Weights of a small transformer language model: LayerNorm before each block.
Each number is 128 + 32 x the weight over its row's rms, rounded and kept within 0 to 255. Layers, rows and columns count from 0. Numbers have three digits each. The size before them is the row's rms in percent of the matrix's.

# gate: layer 15 MLP gate, 3072x768, rms 0.0401, rows 2900-2917, columns 720-767
# up: layer 15 MLP up, 3072x768, rms 0.0414, rows 2900-2916, columns 720-767
# down: layer 15 MLP down (transposed), 3072x768, rms 0.0353, rows 2900-2916, columns 720-767
gate2900 102:141113160094111185085161109143117144108127167134077139127161099164157147146155103164147127126077123164155057151132142105110138089194090143097157
up2900 098:150136088193149109116159109138079070140189117064139124197127200072147164133099138091144123101122134076175096147138118188109161097061116140162107
down2900 100:133115158116096146095094098170156144122188071148192120154148140134144191171148107128160135183211121165116029213143146061109075159113120113082114
gate2901 101:146102168137130149146170119117129147089137155137126088085070159141136159156175096068129151159124149123095158185102131095105114095094098132128110
up2901 104:137119082106112091128197091122112178155088126111108179135152099167126104127093077159178112158108162124146111116099075090109095135130111141169078
down2901 103:184154151157098092101111124145105161110085137111061183135107178157169142086102138118167108127123146158117124168184132126168055191159096130126088
gate2902 097:135148117091133129154145179181166112206099148126125175160160094165110156164103146140105115086098114152129093154145152211111117087184163166171063
up2902 096:148139132128143170136090129146133177088078167232123119154097102100176136125077167104147122126088179220151146106100137148161190108145143154118112
down2902 099:140129145122144131092100119079110135131095095126095162124158141116052135087136157086119151151181082099096061146122149176058129133140070136116131
gate2903 098:134140121127165164125160118106165110190095139155111136063098136138106139150087174124148175171076153084119105030121152168139112143152129132105167
up2903 097:173127158097145119113125106117127140061140152119102156149214141087127157135120128105122132105138205170123114081059130102109037167150183107159098
down2903 096:125101096133108148144139134184082119163152163118160116167124071152068145145123155087132165113088132163137175103120088126135140136132172125160125
gate2904 103:154164115155189143162137099173106130080088121085076102122108118223171138123219128150104164166101090110142118126133072126146145105156138138111105
up2904 106:083092137136080157110191125145155029126162092112151161089127176144135113160101146142163148068133170137108151081183128108148167157116137122174135
down2904 107:135162130154110153117102114139139063163177198107124060138193122142119121122088149109099086078107093169081148143202115093130104129055093127069101
gate2905 098:098146146165124045128137156117138136094106135151157104121120109072179148184108118092088094080151121163128145160186114155125129145130146128109118
up2905 100:122124134095134089072115146168130118160129130109119137189115097108150153221161080146086190146197142164138197122119131122093107171103165125095209
down2905 100:116115118131079181126126122184132118124124098108153082080126119169124103130085161129145131149140140125126211124028107085138149092104077120130139
gate2906 103:139111123142071064128158160124092137109167102147123151111104136092137186108163140101122180138145125138095132149138120136061048133151134075130117
up2906 102:144138137120124136125134144120155136158170141190052127106125115143058138191174158119095051089071139122133138100140108157136170106132134150106161
down2906 105:139172115085070140198118105158134100122119134087116117141142104136130083153103192172112168140098195174170173127132124127103149104155060181103119
gate2907 098:106125106134111174131128090093151168132136122133181165105133125169165135174194139120225151152153113123158119127095163085073134104175116117162169
up2907 096:107099200115078088128115101084135135094108123079160110110170108141124147132131110077106047141176171162085163124183155140131164152076156084139105
down2907 097:141087189137091122115152154154143116093150094170076109134136131120128108130098127116106157085132138134138121148097109095130094103145149203087180
gate2908 095:119163162099129154098081156122093134090074133151118106188134158181070133140065132174138133187209116143088134136125142131108082146177067151096130
up2908 094:200138179107178122167174136150085125101141179117106116163117169139160111166149129160082108172114170097072081157095092084126109160086157132081133
down2908 096:148096130151164149081170082138153101143162104201152194073118114100146079129173118107133093101119073169138085099093146088129153151177115133109147
gate2909 102:115167166169113114130076093106107171118065168139148129158155122170123079114141088124078137144143112154169121109186123058230096151126087175099143
up2909 104:107140166120142121026123153197101104146088130130126179108103101197147131103166131119165198121117134140153138053152110127154160069108096180099114
down2909 102:196201146172103195135151215109139112113162131180113105106110100169170102149134087120141100160076172169161140100103095062104067133124165123109132
gate2910 097:071110160100138121143137145107131123149119071124100103111125070155161114088129139147152144138143118145151120117152147166129103099114162120195108
up2910 100:094133104108075140198057102140138174159107101135150078085134155159143128090135077174106091084127111124113133098119138129131176122145127101107157
down2910 099:108108109107147060091133209137142117168075090111131163108223109133134120172153105153138117149161128135111121163135158127169191109128149081134187
gate2911 101:108106091111064202107145138167217093109087081160141095142094108127109131092142085155092115115143172120167118186139186094072115041099124140155096
up2911 103:103118129090113187164133108153125119104072171068116109138075100090131087132129068069103117124134171173176122135075104136103103126118094140124182
down2911 101:171149089108152156138133119123199145156143151060123081131191156185135115207137152104132074071150131164160105127077094127102209155080120085131093
gate2912 099:129141157138097092124145100148176153103139093073135090136143094129112138166140133117117123108101170082134154126119144098136119193184088118118128
up2912 100:051119103174118104064206123110068153106147173126120106112111095143176104159159172113152097139130059141201146068087135132161188154172101118145107
down2912 101:135063142141068102130136116111164074106155136160076115113121118127146154146123164122196091121150106107131184106100121137088134149195168153127135
gate2913 104:130127062062119092068167114097108111083074125118178154205124172103151167156121130072155125149105120078111127112138100116194127210145090140127117
up2913 100:125085047094147198113100134105162149112094134147128162107149114133114054086155061140147108129074126097082191085062096152109186194125140084155156
down2913 102:107176062124061126102159122135160118137147181155155104087110128141202161107071175121121098162046093071123155149129065152149084136119122136131140
gate2914 100:156182131117168109099163159120122161141084163151131084134131096173111181120123173099132101120124112137150082125109108166152120145113151194156139
up2914 097:148086136118070137111055110151103114112146094161122154116111109127176118092124064122149102121208080135102170171192153125137113167105094134106049
down2914 096:130128087093140122152128115107139108096154116145121156156100145104143136131136114136133125129100055099183176174184130115100176110089134137097146
gate2915 099:098106097103101172151147130130168141104117131104141127106121138103126121186142086135105142097151105129129162113130120091162051135134138166108118
up2915 103:151090120163106184149102115124153141120132104117146162103180115105111128069108143109189124148123099135040142118101173087088122148081126168108174
down2915 103:139135091151106165143111162193116101090088132110119202138138142143100112080164125141200133078161148147085093119059099128102151132115166115081093
gate2916 105:111142118194129095051094144153132119120082113108202070083120117139122130114149119166150162137104164174133175124173103168073115109182100115152082
up2916 099:118126053138097134137132161132135114111099101152108141151169101110146108143128110149119119133081106135173135166157113161168108162137076093197147
down2916 102:134187128119097097141063140148064121107145148126162178135120113064138163134114127187112132168103101115120125172089121141149148152147131130149059
gate2917 102:143120116125158123106078139132145119117111111165185112055121136205132158192122200137141158093135156156139122083102118138114055120154114150089139